Each number is 128 + 24 x the weight over its row's rms, rounded and kept within 0 to 255. Layers, rows and columns count from 0. Numbers have three digits each. The size before them is the row's rms in percent of the matrix's.

# layer 5 MLP up, 896x448, rms 0.123, rows 767-808, columns 336-447
110:154133140100166129100110123143139073055122087139134158107143124137102118105129159092135118196155109081125114156125130099136115110105125102129069121175125190151130121155147094115090098127112085109146119112094131105126116129112139139104121113098142103109132059140140093092109122137116117119103132144143109134145140111170104130151134085136
102:126114108192155142128132143099143131173085136096120157127145169145148163142096148171140084122150108137126170126175139157126120093140153111145129101177111098161098177144118092119116125140116103115092116124132107166144092135125131134164135134110140113131171108125134130109102131123157134147099126093100122124146111145148138111158114151121
103:139108105168126159156129132157104133091126113166134131124148106166095103129124108102126141147142156146066127112104086151138106109122137118127147168143133142088161127139137127149133109109087109136146142125102066096130097116152104136154092106107142170102111118139111150123151158135133138130137141114114168141104156135125124120129165145182
109:125105136121145094086157131149159155102122123100111115147092115125143145201099092133095084139113130119160155094145069103170058107144107123117149155129106132112131109130150119151154106114144118104148140116143125137150156136109079153158132090138166165110111122137151122140134145135163147091149120138100095140132161142111072084103115118076
104:113128151146117099145164118162118178103188084168149187106151086166173123108098141138144121109132116122123138149112142151165119113121130170107101133133100121136105106138116149133121131097111085152162154098155154129130154127150099133116114092115145113165128128116159101124148143093104175146153129146093151146100093083124149129145126099134
087:123141067117159102129075105123127123117110170178131117121100152133150158131109156118142131109109161135106159176147142171123118093109104123155132122130123112126105126147074137143108139161146119099108168115131162134104149137117150105149128176101129110145150091122082126119128149168098132112132098140135155115120112105150169110131177074124
104:083142109187129085147163111189104127113156127109087120107151149139134141107094111137111134100137121113093132069138104105129101148171133157124112130099150094127126180173116117129130066152131148162121165141141158095109148133146131134127114144133091142128103084169136175117112130087105150138137114067146184117150084098132135089186120119164
101:099133142155130120127153134148135162126163077095101137104109136099156123120107138158096139117130114138124117109118121142146107130123172153112139089125120113106109121097158174107181107107121083147134098146154111143129162118134147113118142103124058146152110100132150134121120109106137131111168113124132119111124090094110120111122114120106
104:117141073108139107146124120175102137112149120126161114115107115141112136129135157077138150110137132149118138132101105113168102113127164117104165136117158136155132128132085108156149164120137128156156112112110131150119134144132153172110132151126163081118155137156105113075151167120141155123140145140143128076183156134139144099159067161149
094:124111115112128164135103117108101116100117144111143103138117128120172128083146160128118153115072092109114138075142110131137146110140118111125156118141155128150151092115121174125143111149167168140130093122118150172107105143112110130152141091132129105125101113176122126125138122107176144124121112109095132122118120156126111114103125138160
099:122117172104171119136139123114111116115101128089149088140094143114119109117103095120124111181099107128144070141109135099151107124122127126103105136149142151142140104119115145101109150122118135098149102115126100133122149099092140102175109101129130137107155126171174129156137143129102130133119100135175130102143104127163104172086125120130
093:126092114107195117166128139115138122150114161138098151148155137143169169102180140105135144123143151135128135114095123129112126159122103078105131111087080149168117120163143126126128100121150133152105104171105117066124100112136130154157117128133147100109151128171174107137137177119123144153119150161085082118120101123166184115153141146097
269:170112131132099112168120118114114126089146151175093150126133091136118167131181103157109114111091133124128159118086126158097150134125126116160114110099122142115133121121121102121128117113129097159107138165148119132132098091132159116138138125125146110104095130131181123119137137145141169119115142118143117111133129109148146103120174086129
101:101161149136132161111130110142103153142131122095117126135113157120137148114117111124131087194111107153125116108120120122140110128149130127110182154137159126143135107141125110122142159108136109125113169153106121115129153151142120153141132124145141137170140154134102142119135114147143133113156126123145119133146100110103123135127199164141
110:109172144123106123143154100159126120107119110126161142161101148126169126104124126103099155116123136086118146179120134121152126134067148172132126134131149183155154123149165080131108118150128077083137138161126095142128084124131121107110132114112143101128134092139108121110126078105164133117152120144155100128122148126120142094146100148138
098:090119113126120151080137094103178157106115126169106135120137144128174153122116142138082069116098098174156120141113072107096154077146127098129145123135123125111154159174130126116135131108150129119137114103130111142122143157120143085075111122137113177147148151162138093148116095090155091164072117156142067130133110136161102154126118066139
099:132123109139098200119086112146158126123123136127139110149139133060129129154118170144121160144139125177076174105144141179127089184166128109097135104160093149114124139137115116139116140085092138119145162115120117100108148119120142104158121120108107127123090152126170070109093127138106154099184145101124142170153097149109137106159090148139
105:158180145081123141120048098116143137137178127129121092149119102124085153156144126140150112103152071103107173150127116145062092107114102107129110122139135139165143106147105160159128115137133157095107143123130099140144101167118135113158128130159149150141098135100102173155079190114127113136136119131153157126112153144138136189146150163096
087:114139135141184052161092172123128128106135175144084128153136115084149157153145101164128141129159143155121132128146133135146107108124093096139134120165093134113135171108067115149097148118143164062139142150133103116147120159170084135075132130149079154141106122117143146121114103094140124128152104113141127142124152125123116117162055152147
099:183123143116162096103085157090127121125112121162094122130122119127126168147084127146117136121102194154121139160185134106149163146151151095179142071111136125122134140158073109125119119144121157163153180161104126135082149117095133107100117095149128139111146097138175143124138141124135106137132127144125170118166097117120132150096142070135
085:115077136162131170120135130137112071148130120164146132144128160139132144172100140093133130113147095096162143089110150109162137136097117104150128163082110126126118136120172117167134134120139101142101105156127096144093128170144170146147109145114118126154131157167121138150141073162108118131130142120147124113173130121111157119125138128147
109:135136146128138113115122112117136160141107143155133109071152151119166177135139129103158151140152126121144091098053111089122142152114140117125111114149147188142174109092119100103111110142114166091098151102128115131188146133171131150131108114107153122147133112143142115122113107111114102116159095121117130157146115117157094092125111110131
101:114124131140124116122146123132117135148103120110154126114117151075113138148139158199150084098112140141101135115130101121086168133130131114128071123098110102145124093127096130142102097111096095137106110136128149103118125156135080177155149126154174091121171124143112135107183140141143148136108122141137128125128134115105129133131137124175
097:104156113119142117154104137140121131103072172110124131085108100126116128114151135144142156152127143143134162137111163087160133149126129154104109125140142138126123172191136169095097084130175147157162140116127152105079142128124125146103129123149155118076115154098147119148135150126121131131129134135092143093123124101149157113110127125103
103:121180121109158155126114124101096103126091139106134105166128117092151126120160099128106134176125099180159150160130155145131120102110131107149113121110131162080147083163134107114117126162149122138093125058136088123117101136150146100147094140119173124187101138096126153169129155165142143115130145159121127105124159103137081116099154115142
112:127187156109126126099128129121114148138098155091139125123104115132093096119093133096107126120124115131073128143073137104110170142139126166148099165121126132184124141107128152126100116110146115130098125113148152128180127122149130093141156118047178134104122132156117117196112138128143100118103118174163116143139108132144076133130144136133
105:082114151113104104144163109116096154193081146133142148159097145135108155126140154083116087129129140110113116138161130124136100124156099107156152139126118150094128100127122105136126150100147128121121114134127113158131137130209135120156150157126148142135113079128159097104115152140160117126123127155105126130126085147147109154152125128118
105:086113138133156155123090166130125122118165136124137137165119106077133187142082137163117126154104108133112130151112119085111125134147130127127064145091134134102075125114130137101121144148104103146115104153096119147136120115097164130140110152122090141145136160118141176166154177143134106145118124134095111124131105094159103105100116113129
087:107115118122141139161114178102112148130160134117140134139141136097109110069094086130167122133133164132165099139128120116125124099168136147122128148122072195126160143147120114133161105154159162144172144121123149108100152135115114109104143142089128137118099113093127161096131076085099108086069087122139143131100147129084153102124116143111
097:113188111122099116137079175146120125092108100127102079153155101147107131137166167115154191116098119161144104095142141135154084144145102121122089151098138143117109152143097133129133139122144149124129122159126134138107177160112112159144151099102149104105131173135071086116115123111093130155168132081091123122122158135169141098130105107117
094:121122069128132113124104170153099143103131100137117128099097133149100140126128119099123065124104116134190116153102128157097162102154139143177085099138136139141152074150149156192163095088111122150190118101135147166097102073079101119124169110159130103108145114136159114136106107146140128144143162150145110089114146156132164128136152113124
099:131145128134135172136136105100089113136090156140134141086100131120123150151119162118106139142102109137113153131195117152071147149143100165135129156121091120124163123132122120148086132135143096116114095101077120103088131118131150147130120068129162124165144120085121126127140123133124148143148130115118115098158105105120114127132122105157
111:143106128125121124111126147129126137163144125106127116127132162127142147126168126114110136118123102109101121116113069122140147148151111097161089142146167115124149132122087149155113148156122170132120157074142139118130102143141154140135118132093156146104129079113104157138128138113187088129090102103103127164156131128114150130139137121139
104:116137117156164171128160106130143125095142115104132152160160122115159139129152142144138140108143111140158149097132117148142142144129130148174109110137115157136113130152095156138155116172110164142110126144115124141135096165161138134099113125103157102165086143089141095115161158107129086135140144095130125117155121105147148135148101149155
100:140094148143135127112116117099149130156142197135142150137128145102132109147118100117112115121124154173142106125137132144097115154213123152181095115148153096111156185109127120151135149185117145135103132107133171094086124102142120146137134143106133131120116167137122151149164169118113149133154132141110143130129091142098147125134148106102
096:115126181146122138140133152066110150139155103110074125149124112151156096120130195149161131164126116170136100141145102137100172113132139114175114131116130113145144157130119150158082091129157120129143104078090134079136108136177094145120128153105108139140134150113178106134124115110113116113148127102136174154108125092140119118170140105121
104:110146129119099114102125123123144096120118122114139113121135174119123122162166103142119149146141117103116074151113154143115151119108143079164140090137104152124095158140130171154146122149108107125162114149173112085135119126122141107144097122109136090110165150164105146111081119132083165156138127098137108100093128132075123143142119156107
091:108087147145118172112140146107117098131108154126143133126103136145150121124141152090151108117091143098165128113111118141159149109188168108113123127157163123124105101129137113143071145198126094190125091095121125128131116154124141119126098136181107138128158152130166114082134094108113168137148128170127187084130116119177144124135153116118
100:101097136139087120130111116128130148180111128122148095176173138096122125144128130124141140076118154171149128073144167129104116122175141116133126161135130122147157102138114128123125173123117142083111126115120136165115059093131092097094175120143121113142115101140093091140145093148092156159143108149145116187140141116127107115087152142096
093:138144134136120139154145130119086143159126179089091130115111142174096132105134147138115103149145116138117144088127134156136137136129086107121169171095127102121187116146113126162098162120119143142183136077153133117105128154118167130149119180123140155128135116143142154150149124125125111136092073131154140140160087198123131109130144127117
110:116105075126154139128127143115143128111129091105179124141119124124107129132105117166088113124113105142121123118116152140134121170155163137129144122118182168132161106106104087098138124140140159094117140103087072125148127155141141124131089118121087088079143125134130153115116126130180146146175118144147141164165178163140154118143117114123
095:142115149132127121123120155110103142146126132167154144147119152141175110110109053123162145139124122141083112153150112143187118144171109112159090139153146191118134121119127128101136104126142144133138122119156119091094068164144132146130172119129084155129125152096094128128128128125114124128124088171118135175127113092094114136102127143119
# layer 5 MLP down (transposed), 896x448, rms 0.118, rows 767-808, columns 336-447
104:091140148193113116112100172129141090127116145133133137148112129123157143110100160166148133095109120120146127094108115121131097155126119139108095171085188135129137108102127178135143132114162131102141141143110110126142132145099108182192120137102109176137123162151112145097136060122113152144121104142118160142141090131107158131103138136118
103:098091164100131157171143074109122153105118101156132109113102130142130119101165085155117144124133109142120129124121123119191140106128115146097142170104129120124135123074149108121151129115131092127117167131116146103137123125145116127109137110132118137133124163122142153089103184134086124085125103150116140183089120143124110139130091136133
105:135153156107116147110150157116128119166135113141178134157133093122160105124112121143116141112140153116130177154126129135109142089124140119150145113137113121148137098149103137142110135174123083126113128170150136129154111130087124152122112141122123144077111151128133170121147116152105155111106118130110155158128122165127148140164117134127
102:102165111127115123132151142126132122084125142130107129074141132120121136144149107140155154140118132190103114142094124115085125134140096119189135123162203164156117137118120148129142095108079143132140151111149141137115132113127155152123119148114142143129134131131116114160138108140097159160093101134094141143142120166151130079130132143159
103:138132117123135157158128119146150162123181124138126118133143082076136140160089144110103131104096107143063110154160128175092084113089133103153144097145130111096155102119128161086125096131121079116155112142148107108113139140138148104168147062152166133160117121151115155131102110111143139099092125131147109104119151104134131107154111124102
096:107140109127127112136166144141170104136104096117147093086143161164115147147142114132152139124075146077154108130164145120107121139110125132125151150159132135117155139150127166169120129110157158117142104140160088137137130127130130135122116110146130092136133123128101187146161145098114150195183126128121174133125139101135115154067132143142
095:136121132152144073127130158130161148105123158135098154160125154150136125107112144135126158129128122098107132137155140108161148125123157123156147144140128149135122102144139125103115140151099067100148142119154157132130167112105160119121107161126108151181095163147159137094121144144138097118120137152137096107130159157116126104114122176066
098:152146115119119171097139091143113112100141092129109131133171129087118152145166093115107132113086167189084153153133139137106118149117098136137115158127128121142087150136135111152115152146166146155133119083124109143119128114132111116147188123117143132140123131136160149112090096140169090115132097097131166126112128144138156139170171149128
100:098167110122113109134156111140104145105116145164093115133094151082090106157163112100168121172128170138172118188130096156120134110134140130097148146106118114128137167105166149174115125098122130135153084132148084122109149158120129144130179160120116115101166123156119119112160125143117098177134158112143124134160144152145162107160104127141
097:127174137129130086160108104074062102131127120140132128089166116129152145130100128126118126135108077098143118163169121126107118134157100126186166132125123112117125116143110163115122138104139140109089128067170182156110145123135111127116113111097164109156138144101108094111137092139159120120142102083141157146166116092128133089143116066138
103:072139125132125134110095095144153135173152125150141111100137142112138103140134096165157084123140126121155136113122140164147118151178122098145115138115180193117158104140108123137124162158129163127048136143137128150117132169150122117121128126160160130141127087099084111134130128151132116110161147112107108179109068108104178132152141151130
095:141152142161115087145114105132135137115118144162088130188140134094155146090126151150148124135127129145166124172149120117140166135119131088114137130118090134146161129108115106129115106104111114098148123134127120123127120128148108117115112137175145140120130101113138152117128137137159157102116130123143111172103147115175099132089142144126
112:156124135111130130131095134131117171111131134172133120116135115139134128156151064124111119117102146000122123130131137139128146131115168106144116123112132149093112124103117118176124125098144096134112106143125123125105126114114153112150158148121143106134136131133158117082125150144135106157119149136142127106122129119132129117102171120126
101:113099145166143121105123122113103090102162157103129120164095120109147122142116104117088157145112102148103144180173105147106141139146165103129151121168133120104082148159081130142135113105145117144119132143163144145144111115161073087146172130139133100180129115129111101141154140083136139145165129173190132138090136083099130125132110128148
103:112131124144105129147097103160121138107096169112087179090123121161166117119148090099160163137160090058115118160145152127155151117142121151116109120131154132137111145122134122118144152136132149127094097142113104161105139107155129129135127129136143137159161153084142084084132125142156145132119131137147091117161143131115121133089174116148
098:152141109156149147100108110097096141112146152122135140119118137144156135096102128093097123138098084156102125140136096133131122152119136126186136153155139171122117134119157132131115123129114112177113148109116162166155118074132145127130114115140132133137139075170160130145143129136131114154128108177082137075120172120161135151106141143149
096:133115108140149100171144086138169096103099110174121119110130161121118105123121122103109155132151124169114122178127173129112111129131101129136106101122109066140108158147121075141135104136172164098147143186085131109146113102101095120121116096121168112123109134122115107133114107119122149134084109125155127106127135127113143118106105126106
100:154103139108119107150082124157132132102135098113109134075130107099130133103148161173139141111114080112144117149119125113123121060134136104089117088118149144125110133119143118121161147101076140108131103147134149165148160141132117146107104137170134106134158101190149098144126123107138159159182116141127138095153163118123098157162082111139
096:127127106145111116130135119124136127156139123123100114114190124117141140110122102094098130121156111194130114133152133161114086149087105131139122121132141145118151133084132145128117145117107108154110133139158141134124126138102128101088130166158129120147157126112103152144164121133152137126175123125107126150171142146147128107095097137155
096:135157149124149131112073142119099123102127128114113122122125136127137122153120130121121132104116149115103094105144142131153079153104111136138130124152149090164152115164101147103143158108133177106122091182156122146133094111126129134106090122129146149109131111143115136092130081133116099154103107145100155142135125130139137125132109132148
095:103138122140124147088108104111135125146101108130135143120039144128134122147098115148098129143135120123130103134146183122175120112108136101130111141121146127123149113127138152167124149145124143145138133178159095135139165143120106112146171142128092108128150139131138163150139122114132126138128101082099109144146138090133124086116169159129
103:138200139121146097117109144165139118099110150138105112131121132127123114077116103126129080182112103089131101084109147129103159118145141116138133110085144154110138135179152101157170104149124154104101099101113161131165138138151106112147127133114138117144087109101164129093163111115129160119126111131195126103114137136137122141133111129096
105:122126119129087118148131131169146128132126126089160127104082154119129122150159142099096138074145153074121130164122117135156104152159130128137189094098124164132134080079116141107106116148209101108157168153124097098109122151112117129114148116106168160098112078121082152142133122122108163123086138122114148119136149145159134146125113119158
102:095156098153129119161137140135058114144115115119108138135068132133118122130162199141111082104130100181124147071139098103164096141145101114112107107204155119133095197158142186123110136113138129110125139115125173080107156132129117161103121143114168133100095120122137115125109088147163136147124113128159136137135125140110109129154118162129
104:129108103161133113145130179136162161171125138157119114151116097109135131134169177105111110120112142120092148102119134119115118116114134154137144124128074117117144136132119169110145083142114129124091117140145131122145154138135126146125142135127109125066171126119147138054100111126122098125082130163125168125118112097094127177123117131134
107:121156108122112105146111167146130125124181093130131153144124136171103129125112136165136096134130141075149092129120093130138111143174144125187111141126128125084088128171157119131117155168157141136100100144142151131095176117118125101104134118089096121110139122173090132149139139118117128117115108143139113142129144129146126131169133162130
110:169127130171136101110134141147155124135145130123126114112127091106118092180143102170120138124130125130159137115162116139148128144122146126088136169093124075146118157144137143120127125125123093148147128139096147128121163150082096105109102096106093106130132136122132118114128135141126176121132144154168144109114166160144100147134143146143
100:121103112143112172113139148081116118132168145134120150124123140114186082108190117129163093164153144093135158151105122101094145118109127163139122158117088162140113111062109125150120170118128103117112165121139131098103143129105149132088137136130160140178147109129152174090153172143158057114079130129114136156127092123131142130097135157134
092:083120127101151126155131122136147149115116070134137120089124119100096177116094094167121130102135102091100129101154081115125135136106093115143141135127157128141172136125149154097116144145127126131103117116143129164142124132122108142118144123141063122180143108145143133141168169094134146143140114147131180138119144147149129129140153111139
103:138106108106122143106145147112101105103086140146142102132122109107104121138165120084126154144152099167124167159091116096177149107172128127127104158096141160124122101133157111156095119131072128138084153163123102168108161126133152132150140126137098136101087156121178129136160122114161143121158097122129112099142130124139107145110161097170
094:106098129146122125128124117127145184099123120141113112163147114150158110133132117109109104095098120129119168140128146115121102155146087096086120133108102139126105088114135150119108104139154125092141088140170186101138089076138137116131110113156065106118115100133123133165125141101142113102165124143158113138171186140075113163128165168098
102:092156133146106119128105178101149144171121164141124150124125133088167130116110117089109144095129116116133088131137158107115131132107126096163097163113125143131078105153129133094120123088135099144116090140124138102133182110141109194060112134136151146109134095136099157114126135121159092121102135106111131176146083128093125102113111094143
098:155143138152095137147179144115132150103139141141146143128123156120105138111132116144108163154159140137148114115145110095116129103125093135137122148121116137142118123087114107135140146103096164157092108133094102130137123089120136081173147083122115111150144133144104099149157124174135101146129114131084105125108105129135137136196126133134
100:130123150167088120096122083172137146135126170100132146060158137118134149112120173146159132098148122139146143139092153114142156122143088114125163121146107142125127121133112151145115102134098126110117141166138162115132168115122159115088083158093094139123175166140134119156160157143138173125135135154124095108152132118114111118156079150111
099:118149120117093153139083158084116105132130153153119137106115136110132104101097158134113140076135113130142129073074099085119097177150153111144160116102168207134162135133116157114132114078126109119144127121113117142086186125103170124120128125142134114151097124091111137109114168160118113117117111119093094133106123124116145096151131115150
099:125162123098123071114146175098119136117136106122151132115157114153071102099105108148145130137162090120123115130190143112115172112159084103106143135152124165160104126128146157121098133125134141163143102124098132140119096142127148085109125143124130123139116122116105131124141167098150102108167118081091100176126175105167115123134132100128
105:101102133129120141143143092103120123074123133094127097121126142123157149112175135144079130105133127105125121090139133084136135115119129105128112117148115170152155156092143131121114090117142127118146151128131158145067135160118135108086168146125119123111134122114130116127108104205132131124129111151132110143165169120182117137074093082123
095:082112124099108146104101120166124123144118121140151179112127137131110123149144123139158096087135104125134099127102160126124155115154129146145107103131147126167142109159161169105124173166119155127145112139064073113137122146141143121143129142128131096129145137169140177111073110180113088156098127180129105139138125137179124132128143168141
099:090127143089107108177106084076182120115129140122179124169159089098134089136143123166123157096179131153145107115138160127137156117148170166109105125152148171146102105106139166150178130151089111154115175125126120087125132113118094114131175144130135123137090125123144135129133106134123110114126143130115165093156162118129119127119132095170
098:130170114118118081159138141139115140160133130149147089125114120127110112158102110145151123137163142055153127146111120133107139156109161156156131124122106150103173140095097120185139147144116108130133130126128150124103093138091107110140132131141113139129118119129109169161132125151117150127132160120116171122137118184097103125126145088140
098:149095151171078109185076121154114161100077130157131160145129127151113168147155105114145139124141147119102154133121143141113208116083134151119083113111125104154094134159164159153095143086109138132131082147146128173089157103116153077130135109128148131138152152164149108110157120144134123097101152098098118085120161127091169082115155143131
102:123116116114110170142118109154154142108161119116115154110151109129126127112125140097140094134131133067143161145119124149141145100102123114143093131170153170154150079121139160107119115107104136117145135124092123081121122157152137125078146156091098122172127133145167177137095127146157121164143095077146097124171140120124199135084158148111
# layer 5 MLP gate, 896x448, rms 0.122, rows 768-808, columns 336-447
100:133134121143135178132134148178098154125182115126122116124089125104123086124155086103129101123098122148106094114087126107142113140165129155080150148093148092098162107118098141121142095130172148154095164117116092130136147136098153132114157115126138163150100107144128177097140106081132119132141100112167093121152188107119138114140159119088
098:098138143106122120130127159100200103142134162147141152147094097099121165129157129104126136141097137141180138140149165093140128144100124123158108078169107136125090115151141134149148131119144158108138140105169123099141114160145099114073143105158146120117106109119131112122096095161141117123119101147116107111092107113187112129123138126111
101:132158145179129165159149124122149132144125099136112159123175165127129081065113132129093115145119134143112148167118156108149135126181154105112101124108124090159122165106139134152109164155144116170109120136137123107079122140147155143092158171117136139112105150120069155102164133111157090124127119089149157104147107132160125152165115129162
110:067127146094109099115133188123082165128141102114146130109161131183120118124143113113100099109176134140078073129105150133148128051115090119137120143162112131079136108142125113102154157149124141140102136129130122134099114134141136086144136114114101162138132132187090149164165099123142100113139087109137087106166149177108096155134102107149
101:099113110100154103178156106127097111107104160135148118108116145136122150148145109119129134165144134127128151138137146140080120114088067118131101114161123090099133126151144100128088131128159129151108159112164130098120150144140104126143141150103086102131103095123119158107098139150089121123156097111120150112150123122122123099122142114114
102:107165150133105123110134149089105116144129170136157111150112130147195107177163136137123144144128127177081120148196149139105157087146131096119146115146117120146100126128114130130120157070135145120181097089126122128111158149147135154155153144101118126152119124139143157157120075117150137139095139128143105117153115087135115125131088128071
098:151120146124148134112115127105137130133135144134091120136166111134155111090179122124173134117120121123127132083126142148122116112131107115143119163141166144115170148131114125093114148112120118139089156141129153098096131135129148162142111098116103111108118129138120140126119124133169133088144143094117144120102106149146134115137157109095
100:148137126113093127154100115103165078108108131134130087113146101121139138130155096132092114156127138110120105140152189138103086145139082150132092136145138153135129128139121122102112090144148118089146132113152115096085087131121129061100158127159130182085123130119102122149101103123144132127085090118113133131077166128158122150126218107061
097:152148141115184177101145146135133108105099140080077097127092178126129092104124140101105125166146139169088127135106110113155117130094115133116092145096137130153084099122154119156109104148113124136151129141124143130145134136097149142109142116097122153127146113108166136138134127136122108152177141093146134137117122120112117110083136107118
099:098139107139100139164144100150095149096145153086123101141127142100162101127101123159121130174110175159104095096115116143127120166151141118131139129165161154079116127170102150147092171138105144126124117139130140129118167140108087118134111138140123160137108127126156136108122107121092136108102134137117114141154110132134142118104145141104
095:129118187116112139104089096132132156129176121156135125122105129081092069123095124130104115159136086146119119130128118122126139156138121137169118115147162110113127146122154079126111147128115105098132128103202141152139159146133135112084102103127117170159104141101124121137130122123152153076104098129099147146136121131114070133129137097137
209:097140139116158139090136130140132119166088099086168115129116153101128098136093138117143156121159131142113090147187143108144116124119123144094137146139144109142116145132132148128129135135143150099133102093116148117114158149122112142126104135128125144154145126129086121130103118099102093120140131128107136151131136155136132129127100182122
096:128170146127117168152121119129126170154174125121143171157151184132093141124151099145131143172126059122125103170134096162096144131172145154140101172116132086129120142143126092110187126091149133153167182186123131130142164143128143125113138148086152134166145131159122118125130129154121162131167125100151130153160103113117154116130176144124
099:153109140141107132085132119127155099134136092157098131127123131158136145126132161140134146118148136171119091164170100096116117158160130132143124170153114116168104092124103161115099134155115113129121131130137133105112143123153120160119123124099081170088118163166157124141176134147087142133135113143122119157152096113164129157090088114131
097:144122155131118135123107148198136121143105110068145110161157099161095119151118112120116114166145140122131112123153168096105108182137112121130105104133103150167122148102140157192100113131112150104124126114127137137153127115113143129137179140118131114104132129124121135147143102146128161142128108108142155162089133120143119139092133106141
097:147126145139110151088097145148143149112165127081142117176135085089138161164146167141154141159151117147092116119136166140136101181152103141124178143157091114129116137103098157158113140147156177125155117125083137131139164112136109137156196096139157152107094131138149127087117154124105165114133135154106122138096148144138151141146103121138
105:125061092088127133138106122148188123116107115138128125117159150093139148113153115154117156110125180098133120154158129103146108116135153110135118148158132108162125137134175094102079132126120125113088125143125127146159149134147158156129170100144124089119122140115136152143126143091155123144147119110115078117095097128120190148109127122096
098:094113158131138134094100184128152130098172163154109123154146108128105116141134113166146127116164129194134093152095157140113133115098078114110134110132167161155126162099148125130127109092142123135137152110185140131113144149173117117040160104121117111139171129189093114150169076154116117119147114117094154170130157157113140123118101155147
099:104130125127113174137116159136112138136127114114129085141126165166126136113158161099095130131137139131128120160165173160111072142116113150096117075160164141094154089157103144148165125153132120153161103179135120151129148156133095125102119105082132157130146142145131098095105133124128085118110146125101176128135108120114169135117110164126
097:169151131127129112123112156146131175094115169107124141137148112125110102103159117128130129157126156170098139115134104148107122127152146134153141113179158114160130128132114142109131143089095144112147149099103161124157136101120108122112134133131122153094131114102134104083146127114129111144146127140117123142145131184153133125144167133164
107:119165148126200111131114095140127140131104127167158150102161154123104186165107111144167151111161115121099126151077125085083125101155111106155109130110111111168143112145118131106084132129138166110108152123143156120150151116167119154113142105097176101159107131135152138148109122154112143133145128138154118130152107115138116126144129112118
101:146139144129191130093115139104158125127159114179113135127159115139130125102120138088106148145131131117144119118113130143098148112120149125139152146151148132144126143132140134149155116130145206106118126080119110202118114109124142116153116101091074127160111128113167104112067109116145108170134112122113109150144093127119137109120148101055
104:135157130136137127121144107117126118132169103094162139144124101121126143136102130151120106117136124140100085124097140092142107154109143158143124128156087140072146107160145123159146153164147118135131133148086138126106172142139104146144093095128108145119134138134144130138112102161131152137139091166123095079094185127094098099112098102137
104:157129116157100109151141140107198159121087120105117096106088129140131126179143083148074102111110120105145109115117151130113124140153138147125112103131102153117116171108111134108102083173121169111145119159144193133094141172154174124060147153104116084103109116136114133112108121102159073146129142090094121129096146126138118174149132114121
122:121186125133140132122093131099158138137099153106142118176175130127085089133114121119164101140147137128112099100064132145142161118184112151179150159149099133133096120114136164126097120115123123151090078106181149099142126164126146119125155096095133146150093141177108150131110102081142121127115112150145144129124112146113134106098113116110
097:140085110178123127137107126135138129119114116108107120101122087087130087121105132175142146140125120141132116104133123112172106113116161132096123142099127127107116135061141119139130146114107111123145142131099129116133183138116106085164124099122134117113137157140095121113153111091129133118159111117105137126129166126092151128122126109177
103:110101106108106112136149118177147142152125104096122161146092101080097116168143113078156077106167149110144104160145159093158159168140152117160137127115134154147156114127142071112163130109080152110131124159151095141062119134107114173144157116133144108121129147082142138137141108144152141109107101141147117128162137148146132102138111142172
094:138089110144091159139131113157112135127148102139132151150114123144130117105127098135101110144143135121145123121127133126149121099163140121123128181156077135127139138102166115121151121138120144118072154132135115117076112108104113132138113126082148134122092179136108143116160092086059143119100073141107128114057105126146134137146176125161
096:128124150138174139125118190152103156112127153129124103119132168127087119104128119089079161169148080152122094121107137104111143133137142117144125147111129129096135153158120144108123125110112154098128158140134160128131130144096124092117157128130144110155107159133093115135110150136152142101147139106144136099130099118151161122136117109127
093:120136110117138128138110107152137106132123162101083074121113089072147127143148113127131130116115144134088163138131090144141072141107121126136149128113122136070130149131129168168129083149172102151153159114194124133167174132140159151150106113071101108155139137123107120130150145121121117125096126127136140145128118114156121157140129124139
102:097156145073131118179142131152088083127105134156138117143088104140157134084082124194121115114164138142103137176183159141127115133073122138146086144132097133136097120168109063112104132130115102119104125117106153160065126123119098154106118093136139143177095110136052123109130069121131097151135108119156115075178162141106108162124108140105
108:132108109064104124101138180153144167126146105076169104126124146113152087110147114108157101135118094065111141127132093086173107092167123149139117140139084126140146148101129120142116160137104096130132146167129112126108131169134100141148191127164088114113106095146131091115129136114077101141119098111090104155145140172120109086142103146110
103:159115086134157147147121160135126149119075097100127127114143123134143069112065048115137138166106092149108094144143116105107138113144132118110132146105153142153111100100117121117130122149134140149128141187133159135086127153126140137137155152145112109098112090146082129127117118090127092124084088098110125115109102122110158139096115158129
092:133098114142115125110105117098127129156101172123125166105094120100105104193137152170110099170154124128140105143108109155164139122157114116095096132157138134111100165114125142114090137150147136113117134142148130108130147158173174092159137124183120164136124145199128164164143135106105150148116114108161133136123094167120126127125093133145
095:145105145135135136123114089108088161108162079181094113157109146152126141140142138154125109121073124103097103122148129128158119160096097120139155116152156125146109165113114178135132094101131102132134107105139136106146150128164161145140119146182108176113185161089136170133124148144173125132123126146094142123136104082165155112180127142096
101:111140135145179137175111152125098119111141130136094133127146092120142115109149209080115134091095130117137154146167089122132133155156137176119123146131120127124125083116131143122108134104153168154114118115112147130096144146136133154090189143096121158126131109146131115114144112116139134084148146100156139127154141109144145106112142095180
094:127107179073157088162124132157108124084106124095124153119133146152123166117120130128100093142156177126121097124128149149116116132072096166147121108115104144141154142094149126116153113111118146126130171165142103125143104139121113118107154093102155109111111099128122144170138139161087113117095110146141085193130155088095134128144075116132
102:118124144146119120117091095163140160177131178165150100196165140122122125137113136142134145073144145138147127088147197142107155127186157139148130134139138133155150122099132099181102156117116101105115116134138146134090100090160113120087174121152121146124105127162088104118126095154113148141113138164145088144164197106124119109113157124120
098:166128115122129127137121113118145128126153054105107150156126109122093092115160177130101142157142137148137163099123132177112148126116166120135088148153085121132088133146146129088115123125105122116112087146112119181107085116112116164135119136124140085144108174155156091103113141087100133176099113148143111143163134096184139134153095103107
109:152128159146080123136149143162157156104119109110127127119140165122126180131154143091142129155176167128119160165139114063150141142098133116131099124144094152143121127145116210162172144144116148157137144142144102136108133114113088102083168142134168100139169138124137101185136109119119117162099147131129107138134110122139090090108107148122
089:136135115138108121156137113123130111128102098116116120128140122085122114114115167117123080122122129135123150096124151122090149127112137130106133151113144081138116093112141112135125170114137092147143104116131122185172204108131126144114093140128132136139146131151116115117137144127114134126161176146160136067140153167115159153158134169106